From a checkpoint of a small transformer trained on Wikipedia.
Size: 10 layers, width 224, 4 heads of 64, MLP 1344 tanh GELU, 9.04M parameters.
Architecture: biases, tied embeddings.
Training: a variant of SOAP for these matrices, 244M tokens, 5301 steps.
Each number is 128 + 32 x the weight over its row's rms, rounded and kept within 0 to 255. Layers, rows and columns count from 0. Numbers have three digits each. The size before them is the row's rms in percent of the matrix's.

# down: layer 7 MLP down (transposed), 1344x224, rms 0.0551, rows 101-280, columns 160-191
# up: layer 7 MLP up, 1344x224, rms 0.0551, rows 102-281, columns 160-191
down101 107:092177165111139186093129104059112156108111196134063158162146079121143111175154106139171113142112
up102 095:137088143081100104098049129119132113125150131125122162081145074124158145171099097086156046105124
down102 092:139084138153118143043121103110165138096149085132129121150137116120148135186170116155152174119126
up103 094:084131179151151107144112101113135168165153123141105071113181160156120101141177192088103179133080
down103 100:201112072167122134113125150188104148107088122152119078139061119093127110129100133162070170043135
up104 099:131085133081135126204170143096106177161128106130108124113127137108157155084101174116142131117132
down104 100:124114156175072140083144151100125095158101177138104141123103152153052104203143129074163165117125
up105 095:095073164124172112198130087091104174136148151130087120101115159101117123106121126132116106138139
down105 094:109148163056134127129168115096154080169084150142069138081108139113089068109153144139096108125105
up106 096:166082123155109119106127124152126132086106115101194144129152073179122131102128104170149212172109
down106 096:144115088155134127106107167094178114122134133067104146070176091164192138136061125147171093136131
up107 100:092133118134112125137105079101143148095151086061126101102141191136117197121150089101114150069131
down107 093:151136115130108184137102165193161081117159129173101180137156157095121137091181206122103118124128
up108 103:071124192150135107103139168155142119123104115088153085079131107071069131136097103134074157196130
down108 098:083106096162158158170106089119199082167121144133130180203189108121126147120058086139147164165118
up109 105:155172164101111075139177124139137158082098118153139093120124156184136085173090120132145134156123
down109 106:130069143117125121087125121068106112090182112180157124131188099146174105101181109155049098165185
up110 106:100118183097139150172122154088124069034138104101090125099152136111148107071055089068137118173157
down110 106:096125169126112099163128100158102091144111110166136065109127085128134122070209144117183160186123
up111 099:121165174079133131117109146066113137126112110109058121124109081133114162076157131116125099139133
down111 103:120136126134074121170119070129160157126083142127157120064079165145135155159101093172160167082114
up112 102:097206109160144168118086192169115159116136143129139130151093207121120116116142117065104141122082
down112 104:191128145137123077138129156074086160128232194102157195121122085092137121161158163130110095143146
up113 093:079094148062162110139134100119146121115156150147102082147126107142130158107113112065109125136142
down113 095:172117097228133124128107086149186073100117139134091156117107095160084198076137102135119106136117
up114 106:153164138120158161109152145089159080127157124098164137152104133183132179095117114137157083140112
down114 108:218207142107156136183116169089111122141096114157151125111123119104150161106075120123177132106133
up115 104:133127163141056125048158041131107122137147087085106113146095135101095127117164119133121060097117
down115 107:200150193139133106141096146119182132151108206146164152111144136107105165155095078117137172081094
up116 102:117166169057131166145104120114097166159135111135104119133091188211124138138153139103106131074129
down116 103:090124212143074135131140047101131101145087142114142126119171120131176117135177123137107132167149
up117 104:120191126129149125132134115113102135126100151139122119128151177087119055132108098166092156088144
down117 105:110128144140103156131085153107148102113143091159182124160090184186145147044137116161111080159154
up118 110:091147040151128143136085084107131140200045170100141115103125108180129136110107080130133107083154
down118 100:163148124127158125112125111162079166072162155131158149094120190112128081186149058108131109136078
up119 104:110120129114161114124072102154146174152088109155124093111180193211153157147196166090153132153115
down119 103:146144085151142160162143173163102121155130111082117131131083114127070133086124117177138115110161
up120 093:115163142144091089179184124066094121116086112119195120123131160096191085150179110146113042167178
down120 097:060128113146135100140125103147147082193166121134096098091101131170160089139102120118104093135148
up121 087:128097119149162145150127129112027139122080125140116093134121129129111118088139069059083153166099
down121 093:132151134131074096108149183146134155160126193155115128134145064127077147119083125192158118098066
up122 096:063086078147089071101204077090165117103128176124098153204096107091113110153147080072126137104117
down122 095:125104106162144179131131117147131122114042135140101133124167173134149143177165092117089115155110
up123 100:127147122133169108064142144126165174062141138142117143155138134161127131128186195122178125160098
down123 105:105075145085069157162162144097125135152159073120129167138127124110113157096141142085142153165107
up124 098:161107162173206148093121151194092119107144118198105122145129134162153127097145160128158089131136
down124 097:173148110129131169097100168150168112167099074120151142168115120078185139128148146157095118069102
up125 098:177153116055120073176054163145112113117071061106049126098142099146092172155133110130083135145191
down125 101:117166200138115147105102115141156175111137201136164078170137157120164152152154103139190136107069
up126 101:136073102132102113113100148136102117139124123096120160146169085115102133131092121190125210141133
down126 102:100096101111156112156111116101157103116138083212089142180116141089145118129170084171156167109157
up127 096:082141145099126194139087177112140106158161148117207172177129151036119065114248119093093169127124
down127 103:135197089053149088140163071128134118096115127158135094077132161175112087092182142095157087100138
up128 102:142118147089081129067129137106065147132144200110163142159140111167094206165110115118154141134160
down128 103:117096088164147148156100178130141078124138082103144105121133120100122117118153097131130156084138
up129 101:158152118143116137137113127152130114107196086092158123057117141118069131099134162118164193101139
down129 102:176076135056102167138059144167130161157087124129135160102138036089179099115087081091113145112117
up130 096:163123137117160173128138091124181108138156096103126127095136140159157110125157123122168187083122
down130 099:135162104121115157098082185117134115143101148090227152112095107139130171143103084140095130127089
up131 102:165162152067067152160080145084129158164146149155147107160050147202161162148106122156115108116103
down131 100:138093145082149122141077141160116182134143102110074075117143132063146129111123093123113130100148
up132 097:166142103070114152134141140178136139128123157107127127169144173154122154129098118094163158147105
down132 098:091108161140109156137153114165143136102166125110122091142065120073128138161139124132101125170122
up133 104:185109086119152113137090129150140168111195153134153168165078110135096181098186149149178135166145
down133 100:100167119094124094099119154088193135121128061118099210151151166057135129088119162163086165119107
up134 103:124138109103110085183139136100142157172152083118092082109203152147151200143118152160088127134151
down134 102:157159106129150110103170056098078154176132135157140160150084057193123136179079089172129086105114
up135 097:155102152069157084107094125166075105160085120126148147130161094136100138150158148154124136086183
down135 102:136055141171093131138173158119122051142184131200129123134136062135149109095144137160169172115108
up136 104:170130153055167129100138115117108126123148122170155172076137118132127190125125086069122133128132
down136 098:118085114084117129142151128151135126125109125164048128102169138176078146109111129147127157088087
up137 097:115139163156118148149173177165063096184138176095073169138102109165108158110161116152153108117131
down137 099:062114076170137182113119156149115072088093113111159152073116101169102160174125093110120146111127
up138 100:163090126111167148136115141152144134133134190126118141047136229094126134205106133132095105109104
down138 104:145094174155098070137097127107094101203122098127119100144085071106102088105076142172139124129179
up139 102:139147139145144124131099095125076074138123171114106108135118123204139114177132107151087097152095
down139 109:075119141113152154147072095136116168169194119106127123190164088160085104104058099119114099125091
up140 100:096159165154146149151128171060119140133093113144130084073157125148180049160142081105087139103130
down140 097:089136136117154105075101121096154081098153143138136111107140155137061138089134124088170149158070
up141 099:129138065151128135034085101143112119126138079127146126123130160123123122086147119156151086151134
down141 101:111107072131089077132125126130127145087102136072065072134109078117048134154122101154112179108156
up142 101:135171136088123113180150122081121173170158144131103127059105118111072150167178154113103092100155
down142 107:133093124127196107149083113128132174096145090153099120095127136097200166154114093175081112098165
up143 097:129095156141106180223153115118167100110155169212123166153177142109151114120134165121116162075076
down143 102:171099146122094159109128137127156172178084072190124125083113143171118143125155126159087137152180
up144 098:118123143142115090130136137114129148141216163208136099111065134121148076215164166131121154123130
down144 092:125155103138145090139125140108124146156098154045116121156125089127097110119102113088129144097139
up145 095:078125111046146090179158087111123119161098124145160158136147171153124107112058097141138162099139
down145 096:112110158204128143099113165108125108134114196098075109146100189132153210114125158133092129154145
up146 104:177136144137077120160129071110133128075117130139185136154085134112079195114097117133143188203110
down146 107:105142225160115098055168142169078130141151149153177112099160150118120198134067133153132166122132
up147 096:112084064154160172119104102166132115114185175153162138164132122123108168119127107152143075056155
down147 097:129105148175182146115128077159138166117117110156119079186136142133138170133151157138100118178158
up148 102:092109147149143119134105150129055161152159124160141118117132093110141183171135159176154181142099
down148 107:096136142072116108163143143136064172087145081091127076021147140162128106168140111140115116131127
up149 100:143084142133061117124125124147129031059114173207076152127197148128145100135180117174094109152175
down149 103:079158186090174125095108122138149121131167085071123164055083145162173130095196158105119148124138
up150 099:107109155046130084110114131120159128086096105171177098199134145086122122168137140155132151049129
down150 101:115147154194098165164134148106128101066101131132130108107090076106177169127127133121154057137086
up151 105:201149068101175149078124166147169116156124102121151105142144099153116179052124094166124091128146
down151 090:121104107128123116112142183114086103089143146134139095157139145127139196154154123097162128152107
up152 100:099147186182128130178098115167165198186140142133149124041118149188093108137145100132186116133080
down152 101:148132117087148139147125115141159133096112115147111107107189129098127158069126104086167152123182
up153 100:130088128149116112118099192143135122142150179128099139153100091159074128145219136091123089102131
down153 101:132147164134129180107131173177150120119152080156102140086122136077132090058092090128154124131143
up154 102:142127171083134143118087054142137160127156144131133154151104144216152144146091093111134142157136
down154 097:101115166204134093147127205134161111129110125181118175131079137124098072095131152130160112137105
up155 096:131123137129102085148141172084164108118126115040021115140151122106104147150177134118135174084130
down155 099:185126138096138130152112119128151096114107146157054136106069157117167157185192113080130153062173
up156 100:059170156103154115121053134116087107138126171175142166167104150095103179136154130122151194127093
down156 093:129131181146121190149126132098135164154130122074129156086116131145130155147101108112165144126159
up157 100:160172077145095070113148164149098142178130119089140106100098173144141094143143107181136107179124
down157 099:124103154103074156138179104097163089151117207162113158114106131093116085108067185134116083109164
up158 100:143175098146130167110135161131177125100179166137160153116118169175136135108155112120157103124131
down158 104:143137136178128209134080178133116152168092100078123090159127163086123123100098105080128124071083
up159 100:140113139178080109084090136127106109118091142146109115189112188103101162110120165133111094131155
down159 107:184102094094155146159098092146177092185151138134084186173120140138173187138076079101080088131058
up160 107:173143145134147163069114172099086167188093126149148127097129196178136169160149082084180120138120
down160 111:112142151174166140093188131096127155153143111095145101157116133161133186138135110056165137155137
up161 098:112098104161147086138092106095107155090089138133081147139156146082185110133111129167100122110085
down161 096:103166122094147138091158156118122050157110112107118140108126152097116165127103179154096129109137
up162 102:110110150130205139090103133108089127139139183142133087145146136101133176143131074121038069159103
down162 103:126142168092173075122123154123151157081183139150113145154107101155121095112133126077165124105106
up163 094:144131088103129124119127147111125161169123119107138114154151110172085159129164102090142085148148
down163 092:111119169137164084134111137131199113130175178150107171101095140138124167127104123151148053107126
up164 098:139109083123127101104095170136106186105141111150157147129185153134086147161144181119092163103135
down164 088:113142168072083090143099143100099134121120172091086108147126156160154181091130155084145139073127
up165 102:135103081120116132171131154208111143109110084098079141151144135131183200149144131141108202102113
down165 098:119098116087135130126098101160111178076090121187124061135124161195056136102103103098164127119110
up166 103:115170155097148063098035112098079144137148146080156190095089128103168145144137144121111080138120
down166 102:161106115135103118194110193166127188131120138176118096191124163178099065154085107115125142090142
up167 092:164080145165176111124168135107159195095084145134147091132114169081113160119065141139075168092126
down167 100:125096063156174122158129121131113087124164144179134150073122132166109140142135077134049118075118
up168 096:138210126132172087154145141073129123085139196105131130113120128091137118146095140170098123129122
down168 093:198087112125100123105107101162156109170133077064109151094189122105103181129117112098171076119141
up169 109:115138160134169172083135127127158101121139140174149111132190122172105162124112107073116154152124
down169 109:103191104149095139084097096123089089122140110053139095143148173128183100178099107154166086101121
up170 098:191127130159143156153085121138187224154175168094123230208148070207126141131107149090156082100152
down170 105:147136179101134159103134134098102100149126140069141132139115151114085182137104102125091178102127
up171 105:162164183088174140103142156134076094108131147167141196097114057186101169051193144088145116210107
down171 078:169047120189098120151141159148124192131183148114092082141153163185095211120143128058151117155150
up172 103:156141130156142094148079152141147100138117140092128155172121182134142115142145140156119119076157
down172 103:161125077188156140152103200093184096108184176128081086081152111091153160181115145165126121140156
up173 102:118142075101144127150124137105067098080099124120121135098132150148139114112138099124157082166120
down173 079:117076119120073074097161099074142152149130136135114130130104101117137255152091139089129131153139
up174 112:177121067119106117185135184160119110154170074039085110127100092088098155152149140126120098110181
down174 101:164128142167184121129102131174125119202125113108146121104133146121137155127165135153127200087177
up175 097:110169169137146162124170096154095166158119106155163181130151145135146099140088140132178165141028
down175 104:114099125100096141151100209110106168142086082143157172091120156089083098097058132088163121129116
up176 098:091163076073148146170078127124168035086070138135120131131087142120051115145184103142137101128108
down176 101:162091161118098093050170103106082132164092145162131100146140168090190083153125134149151161090118
up177 094:146069138106116132215150129174117126178126104124131245223087134133142156134102128134117149103139
down177 096:168163076158142099127080145112144134103083169110092040078155137136106109154144164100118137138133
up178 096:163091086166151133159116143121121074137196149122149120126070079138171129144111047097080127109133
down178 090:091160160081130156081158101084085095107075071150102124126163110093060126113127093127126135215090
up179 105:143193144091098142089126158089072169088188128121156128099148080100128191106166113165170099119118
down179 082:130101160111125136186114168121062122147092177162168110139108157121127187074097141139127108109103
up180 094:132093125123112142107154094191132149184163103176205164137110125179076084151077127128073156132100
down180 092:121131194146192077153113128110139161107099176105145123137122152114136090090181112149102145142095
up181 096:124129111055108201173113101113147090105148163151115173165123078141151130149102074101209160137085
down181 100:190116062149128125104083142128078128141102105115111138122132112153107095104137111112129179146152
up182 102:097150090135153125160108202176103125083132136130152182054094140109141100209141167183139093086118
down182 109:175164098120137127167099148178068175212121117163103170180169122163148132092150128096114115114136
up183 101:188091091128144158095149162132124149177151135145165185108167095212101168161164173146130188201163
down183 097:191117114062094132174114116099136153094147125163103134160095112103177071130112141158137182124124
up184 097:108112127098146121076058043135118121147193113135062180147149104174146153185140126071155049140159
down184 105:128161198112111115099114088147126120149120173133122153120145163109180209229139129138166139126147
up185 105:141085162086138193171047149134061073153150124154136116143114205106100102121205086114029172160152
down185 105:123101102151164123101109149114107170121105150178125160100093135142127119201079143152124155194161
up186 096:104130131089120155130078105177111139138185177143100097123160160129135110129130114115081105110075
down186 098:129106104137102111154149164162151119153101087110100139127104136110056139122105166213161094105149
up187 100:138135118082100113084123162095096138132115104131123103170128099109122163146145077120200080122157
down187 104:138106128113136171070181137139125159163150106077172165139128147065182170142130158103148116115107
up188 094:117135116174128151198121171077074092156098140111112130125051057143097142118178122091123159148193
down188 091:106163107111124149122121145185059070162081113215198124127094087109155135115108133092185142151070
up189 096:142186151117123152118187169145092108160118094154107000135130113173135161141151144173074123173143
down189 101:160113157088130138166134163061092191158152164118170146124123081144126153187132122151126116132099
up190 100:076127171113120153098175173098145133120147100113078198097057154157130088134216191154124124169114
down190 094:095131141147097093105048221177147082075154054177132116116151080102086177138127087133131108192146
up191 100:094116140138166091126105182090126147161073088154143111049161181088119172139167169112091159158201
down191 103:146070138151150146115120122141125102105156102138130183148144127113138194143140086101087125167123
up192 096:113121142104096115095169142102154152144129122075116126121105093161141121126172098118102111125089
down192 098:115085132136118132138129150142114102119132112113076070133145163176139102153184102119145073087094
up193 098:114148095134146086185107146114121149152107180125120065100087114094081111091053172134141158154115
down193 097:105136146170131166134091203156110164153166090082113127120166119109102207112104097092185066169172
up194 095:172119180215074127149137121123106104136139146134125163103068113126208134142146147104171102137141
down194 102:088101113141139084116108157160140070143077119177136176168177169172158114104180173126146075165134
up195 106:098084096173140138185156122119153169159182078084102130109125109107159181079133109152102132107133
down195 101:115089145119097099145182049125117156178179128126107129127095182104113095084081103158145110139082
up196 104:095186104099110103165178160145132166192120069122164148166120113075122160147067141178106106152080
down196 105:131142152164117156102122150171141183143127123134118058156124126133097097181062108090175116137096
up197 100:159141127219160142138150177198110137163135201170125123119143157133115151097124113148165159115143
down197 099:152132183159128084125201152103145178149178101159156076173115053089141155149105111141146148185117
up198 099:145106149208147088110169144149181161079162144158115114122141177086108087104143112142076138138074
down198 099:096114113077101134144122099053130082130101159138158108099157096120191112158124180105100190112121
up199 104:167118135127053122134095125130188150108153163131109130144129101139095101129122128182137140069201
down199 099:026146127139152107128170145179144164160138123129142108164175100088157125113116086125151157181095
up200 096:128167136144182162082154097103090155121123101129173110192116144133162100157167122118114055112163
down200 097:177134125104134115108150145160168106085155119113161136184087095104079086106162104117164125073118
up201 097:145167141110124171125091132111102085137118121115060135140096135123202033164126049118137087117067
down201 095:152219168145150073122109136131089198091133090139158091128141106148116120106096146163125152164155
up202 102:121144158116139098122114123123075154081105145106110116127073092127149143147140132123114092190149
down202 110:130109116090128144089131119113139131108080107081118068194101159065111123083182116141115125193139
up203 099:094161161108113139075135105135140101108132190076091125121146110156151130179210189149081149097156
down203 100:138104127140072103122081140166153152106162147150154118182075137095116105090151152189140099105152
up204 100:140117137139112127092151136135111107098137125149159159138148175089141075127148113118165154082133
down204 101:108136152121054149196095144138152145172096118150101112146112167079095084089108125113114126136103
up205 100:112086126216047116133137192143184146113183095123122110075136152109106141134082148153138151175131
down205 106:163115150134106116115102105073165172123167154090146089122089105131138107123157098133084083167068
up206 096:127124095079120088126115100137144124141131158077120170123160116117120218102116144108161130139115
down206 079:173126158113136103180138131146055160120153115104120205114177114069169250112120177095104094141103
up207 105:095122151125142127154148125168147145154171117132118152098134053100125149159145077126146106095110
down207 106:155106109122161109113073164116077136136111172118107109121114131135149082047133181150080111101161
up208 104:105093138096136103147139167100128107091088137181183121178137132109115178096108177148170103062114
down208 105:125151091100184136114138130081105135131139173117114091097164135150153080130097186121135114110150
up209 103:152059129078153088221094072119172065124130123035174150114104180161130153126091145091133111147136
down209 105:175150107052137092108149170076087115109188126149097178134109108090156121163140167154143201137095
up210 101:145100156088152143165071112096157110104155066145125167110136112100120108159138147144206124044126
down210 102:119096154114170141155119152106140147145137187138157129109098155161097099148106178088120113117077
up211 097:127133146127131135150118148118116148157118126160111174155116115114134129229128115134151212079135
down211 100:132105129158140142177093120145190154089157153132171109100126095167172149137121139137135126142139
up212 095:094145167139164119161173126075118177108093128171133129166124131117118135110162172090203168136117
down212 092:191095104136130166125124117166150117113192064134082152119072077075121146103089063152074163102122
up213 107:145106168170088112166086132119115120113110129094122112132118105137128078088073109111135142127111
down213 100:135121083105157143154116118133140118141091126170188165133198120116083103102152121145177156038109
up214 092:152165120136120101116117164056105117135087173147182163120103131109167112170119157207111143151118
down214 103:122110129148128179146135144131059155181075122112092122143122181061152077142171151167063135161106
up215 106:096088157092103150158110116092093083105156150147130137177149144092152126126112110143208127085137
down215 110:149105211102154117094104072154102129099094111136115131097112139096088151141109098135173221123149
up216 098:204172140133096126106155097114151144153136139108152150095109067156162166131140087129133139156192
down216 094:126151102138147131104100171068180139149091139125088099125115126141150215150154101075090148063128
up217 096:103088167097096098142097122122078101148161158090169124152106164085143169109060127136122138095158
down217 098:095100143101129134162132115148170093186103165113157173133110089137093150150158162126100102115149
up218 100:134144154056113163116128154081101124147152115041139111125139136168122144094092112061141123160080
down218 095:126118114182135102087082166131145148145087133161123115148136136115154202106168146155146139112211
up219 099:127162117151102141156143200138062126160097121160116126125153085126116098102172099107143078117136
down219 096:122078156092111045101102174132192091126104136148115114154085165173168142141085133101115094155103
up220 101:122124152124121164082137163144207117064142135127078135087158170109165144194203087138181138137144
down220 105:178080116135092157131154149089123159173120134153123117170173153106155144121174146159134150123127
up221 096:090137133141090128156134145131128168100099127089118125117131149034123124101117111126181119170136
down221 091:139126114113101131152144087119107068152087092153133166130130134166142148107156128144101115054064
up222 106:103113139184152061134183154078142158166099148092099128162157093165125169132130147155081120126126
down222 108:156154120165131117191165104156106102166108106126124109138123138098176156092120113128120178139137
up223 098:127136100193128093150111155135083142113123121209158087127127109132173188114113172132147090174149
down223 092:118101115153100090109154119129177112097118098098071127141108134114115146174138138138120138057101
up224 100:133150153088138104174115112121068200106198076099147111077142144161131123156131141053160158075138
down224 104:094103130056159134139132082114168164168136058124084192144088102137152144124137132131113094153148
up225 099:117104115185129112096133075116063118185121155149085138148134132138161079116118079126137085197134
down225 104:151103109043061172131140092180086169102181172180126112119163071120139115143124097149148111093063
up226 100:078133116146143098108140204105078106187127168089121114158151158063139163106099069138078097138140
down226 099:114106168110126182161081158204091143161179128103077103128099158117108176157092122093192116147135
up227 097:080097143131169158166158102096136133135144150133160208105082111153100116170099159160144151155207
down227 094:225113123107153130108087116096095109115108174104069039134123114113127140114128101169173158147171
up228 094:132108081091154133169087117098141090107098065119105175139155117109124125134088154149114130112095
down228 091:119104169113132128130098149112195120152113149091111099079091084139142116158134214139130113115087
up229 102:135102161085177110077097154139080112060161133154145139101143090188084180103147117088163093164161
down229 109:135145143118131102122133091165134147190106151140141118145166100076155171096147135134126149062129
up230 100:101142166074136098113160109120124102178163172117165106115133157097141079091111098143134111151107
down230 102:131096009131059131162157101161166121087126143117134112155109090122088138134133142115140107117088
up231 102:151108091130156133171173155056080138192182092090117176142177156122120094078079130138154164169145
down231 104:142134094105098145095145084201093130120104089172106114137109143124143093105093165135129116129228
up232 096:127134094065094146120195115168172107138161098185109131180112128139113175119132076083121075154106
down232 088:068092144123118203136120152175142142120178185128097103121216172147091087144146192071195171128131
up233 104:107055102096122148128099176110128185141154121124100129135121080145091134140120114137118155104133
down233 106:102160120136138128127147201121153084121175114072134134118138109125124164095151127119145129133107
up234 100:170122141104137146129118105111168118104107089097099150168123072128130199139036117129155115158119
down234 100:110079085091083167117087153097091185133121197130131128149124099143076121138091054076192118169141
up235 101:119107095105118106156171141108085162133116125122114116124124118114166104144146147109094141157187
down235 100:097107177088074144149162125058181131118129111184140118112133115096075084095143150169144141162124
up236 096:156098082122162255085135100139099101142142099154153123140170122053088105169139126152122119111123
down236 093:122117157093093071146141106104106126164070118156074079132111119055084165114148102096133088125143
up237 100:128112082099133135143141153151134153160162147190189138169116072112076128138122137115106114108134
down237 101:198120089074173159114109107178083109114102177121101112136145158131120103137141207195154155089088
up238 105:098189107128100158147077172117048101102096092076115107114074145064151131149148070103131116182155
down238 103:131158130160176092103096106138170143081151120168163145157107108138187102129137079100179153111131
up239 102:222133137149098171114117130194125136186115144184132155165163164144129134158133098121132139169116
down239 100:114151158072162125139152090117170183134144072148122088160086154092170129090084060122095154116102
up240 102:143112124136107082131187060138142124145079138100137126161148135148114185180092161124156123165117
down240 101:134141132207106103177161167050177112104139098077110160118109093105078144115111103153109118101166
up241 096:055140158170135105127121156192127163103090169129114104122097140146104160120105165117165136151094
down241 095:177160200189113102119137122073160075236173113135125097165143147095166146130121127132116158133095
up242 104:138164170218155129095168153187142193133129157124109180147124215134101153204122165138094174111103
down242 105:142184128093103144120134137106153176109177139135092117185118062093151135141115068125108154117135
up243 098:169148120133110139169114105145139134081077130149130188090131109173095159105149120114102065102067
down243 102:119149122065163169118116149132097128075203144113145112123084169151146103173088201144160150161136
up244 093:081101140144106134146142147151164096071180110122155141082186098114126111100106162045095109112098
down244 089:146124156142137094143161184181177138092083126061142135103113136115114102129163107158127154123091
up245 098:168181151169083146199164127136147081140175090178136134119128206130230186115110139107126169154176
down245 104:163064129104197179105067098150091127117160180167119151134115142081162146104118118104102150104166
up246 100:074131108113136129136110113152116174153106184135190112170101085134136150079097120134094141095099
down246 108:163109122184149148189152127156102114147069144162196128178073167152134098124074102116163154166089
up247 093:177101171077151145125113150209132101090127095139118136108133116159117165151128164122151162126145
down247 094:112089078141152122116118160085082079149091083110182108070130149089138089128153145078158097106119
up248 099:162094203127107173142119129160106131109101158126189133135102130048115129119135102184147173157210
down248 104:116159105119127131134121124125105130089125202148091101189153126188136124168093140100162133090094
up249 102:124129184138131147136150132140128139124152118065109123151120198166089143091142090139146115188155
down249 096:143161073102063121125156142106136181146170101191165083113139107033106162097125134111150153129095
up250 106:143121153165075125156120085090170125111081118151148140183136072140097169141096088140161128202158
down250 105:119048150090194094122109089112086163156176186165158119084132172114133066199153154153116135123127
up251 091:122163183124147104152105178179193137161152203122155130147131117118114135120118136081107155147146
down251 096:137172093119104171121122126159092090166112088065091131061099134124129027098128093150169106154106
up252 105:140112192093041090124126126184169163155136115098109151086124162118142020128146111170128162087147
down252 102:134146107148163169180126096096075084075098121109133104072114110129017080161139130074152146163160
up253 099:112162066120127105146128123105135143136133184130143151101148177114103063147139144137124079102101
down253 093:101175183153108147133136143161101110141116104070180135153157093157137112073132164136112165080206
up254 105:141174111171105135131135216113127145145124157135134137127106163154078197150131087130155170119190
down254 106:105159167153181148085125114137147188119140109137147146128110117135113113150175125105154147167084
up255 100:165121184115137106161179095052150139083110165147140118121126097164138144161098120142106118122162
down255 097:106117107134164111109105175129185173162098133137177094099194156161092168031147157133133118032154
up256 103:038105163108091058161066145122120094109143118127092127105094185097100062106098062106092174086114
down256 087:156164087119149148108148123149121132179167130127132151113167114086150164120160189134191114111128
up257 093:099157117127161111144152101081146181118161071168134124094132133133110097132057175113122112138112
down257 094:121120073120136168129116075074098141114164143190088131148127121114163116044089155196082138125145
up258 112:161128177121144113137085129133151174148136137173166096125130151116088131124145147136093086159208
down258 108:087144087168111126081113135169140092156139155136167133104076132122101111126117135109099121088099
up259 107:153097122108126159129140119192105179183149135155151131140098176112158093148142150125099159140077
down259 106:163146162109167158093086142115098135092127151108069161081109127123123093111130130120139100099118
up260 090:128167128134177132168111169112119137124174199070143103131134086092112139082144114098120124188124
down260 084:124130154088147158151150129171126086095104127147082179110105185128166140161152109111117134081127
up261 101:158116101070163061113075113148097127158121100136138088140114117130163125125149094157178120159148
down261 109:090077111151125132117163101097109164104086099117120121110099163127243090134069129156074104122163
up262 103:121072203120160089138144112038102144165123114091090159133094095082086161205152149048145162098130
down262 099:105158095126100132136154050122060166152133131077117143147161129134155089128159166164123182145145
up263 098:088144093104163108151175136128134174083105107123171153074095147104129140078136120158153095143107
down263 101:105080161131137162086116084093100120117139060166096084109076124173083161167073075143118131141123
up264 095:130098169134146093091147070161095158125117155180149109093141144154108183164175078099097085152135
down264 092:083182184101102134141146130140132160152111147144086122104123174083121165087151139112163097152174
up265 098:137099100176080143128117101128114127113167163107146119121152121059126137205063085138171133174127
down265 095:172146187111116143103140123103068131128157126148135119167184175121088059064168158154094155109178
up266 099:153068141073148074136083075092163070123107105098105122133091123159155133204076134090080175115125
down266 105:128108168084147181135119099130109119151131169102167128137143178078081058089087165109147153156123
up267 102:122138114119139107083166152135122098210166122165103163102141107142156168212161146131099104124137
down267 105:133114154162099113145104111095189122197093109151165060109153132095120160179079144124106127140128
up268 100:100116148125154100110097123147111099099154149099103137071152132095058106111135140177145143108113
down268 107:097128109148137134148076132107097171134095116099118154159101177120110146100135129155130173087136
up269 099:066129071103116126095123127169131151107153139147137137157107101131110088140134106113079125120137
down269 105:129148114142065154114084150124132118108126125124141118165130143120088110128177127154164152110064
up270 089:119095150160098128106107079148130125131050121142106119152146139138138156203143138138103110132160
down270 105:163142104136096082105086118127081129166108090105149104107134128095088171140072149150098098135103
up271 102:096116127091143097099086157133131137068128155083093199106143127150098090081183114150159091127117
down271 105:084150153150152157080091110108088179150133122080113103168140090179113104128098130171099143074162
up272 091:117131055147120093155152113065181163152087130161163148129100134076138099109116092087105164123103
down272 092:064128102186081083125080104154121188131125138101132134114124106101105099128130161153146106101136
up273 093:154181118090057082127206124133154070077153154182147136023135125097120183163143058070133115137062
down273 091:158135060115065134127152071126087082160163121110119125106134059077120223162093120115102130149144
up274 099:132109082127152136090164160156135115148130104112147114168164075099097154122167154088113108141097
down274 097:144145138170165113115143192124102112052046070137122125156120129131190185148123113107135122130139
up275 096:169098124182102086148142178095065089150128163106084111077129080146110094158105125122150091093102
down275 096:087155170089150090110105137163109137098148101167128138084104169120164053103091150166097153163103
up276 103:139072150143131068083129200134165142171050215108175117114153117113116139109143088104187180114097
down276 106:057137112111130121203135096168075138123141115102131179089125115164133146197103116090148154153128
up277 101:085182112124176142185119112115111175121085167126158137126038177107115123135135184137134086100120
down277 105:045136116138118112144135102110162176106144155154147128131123089170182112105146112158143113157134
up278 099:155119143116129077114095099093155189177164146166104047129160154096106144138182184098158095129101
down278 100:133152089148119129142132140150170087084112073130152097105179147096110099141141134131118127120044
up279 100:127163140114084058152191119111157160107083138040066133161088127136186170124143150091121141111128
down279 092:109140131164115146152168110117132030169110054149148120124130120150122099102109162142148100158158
up280 100:130094123082132110145118084157161117140139130138142148102153176123173144155121161115121212188179
down280 099:115070119137103140138166123147075141141098161110130146118103130132094104129175132090135172122146
up281 105:108102144081123134090131092132131121163121108175140163074123087107134134123095113097174137048143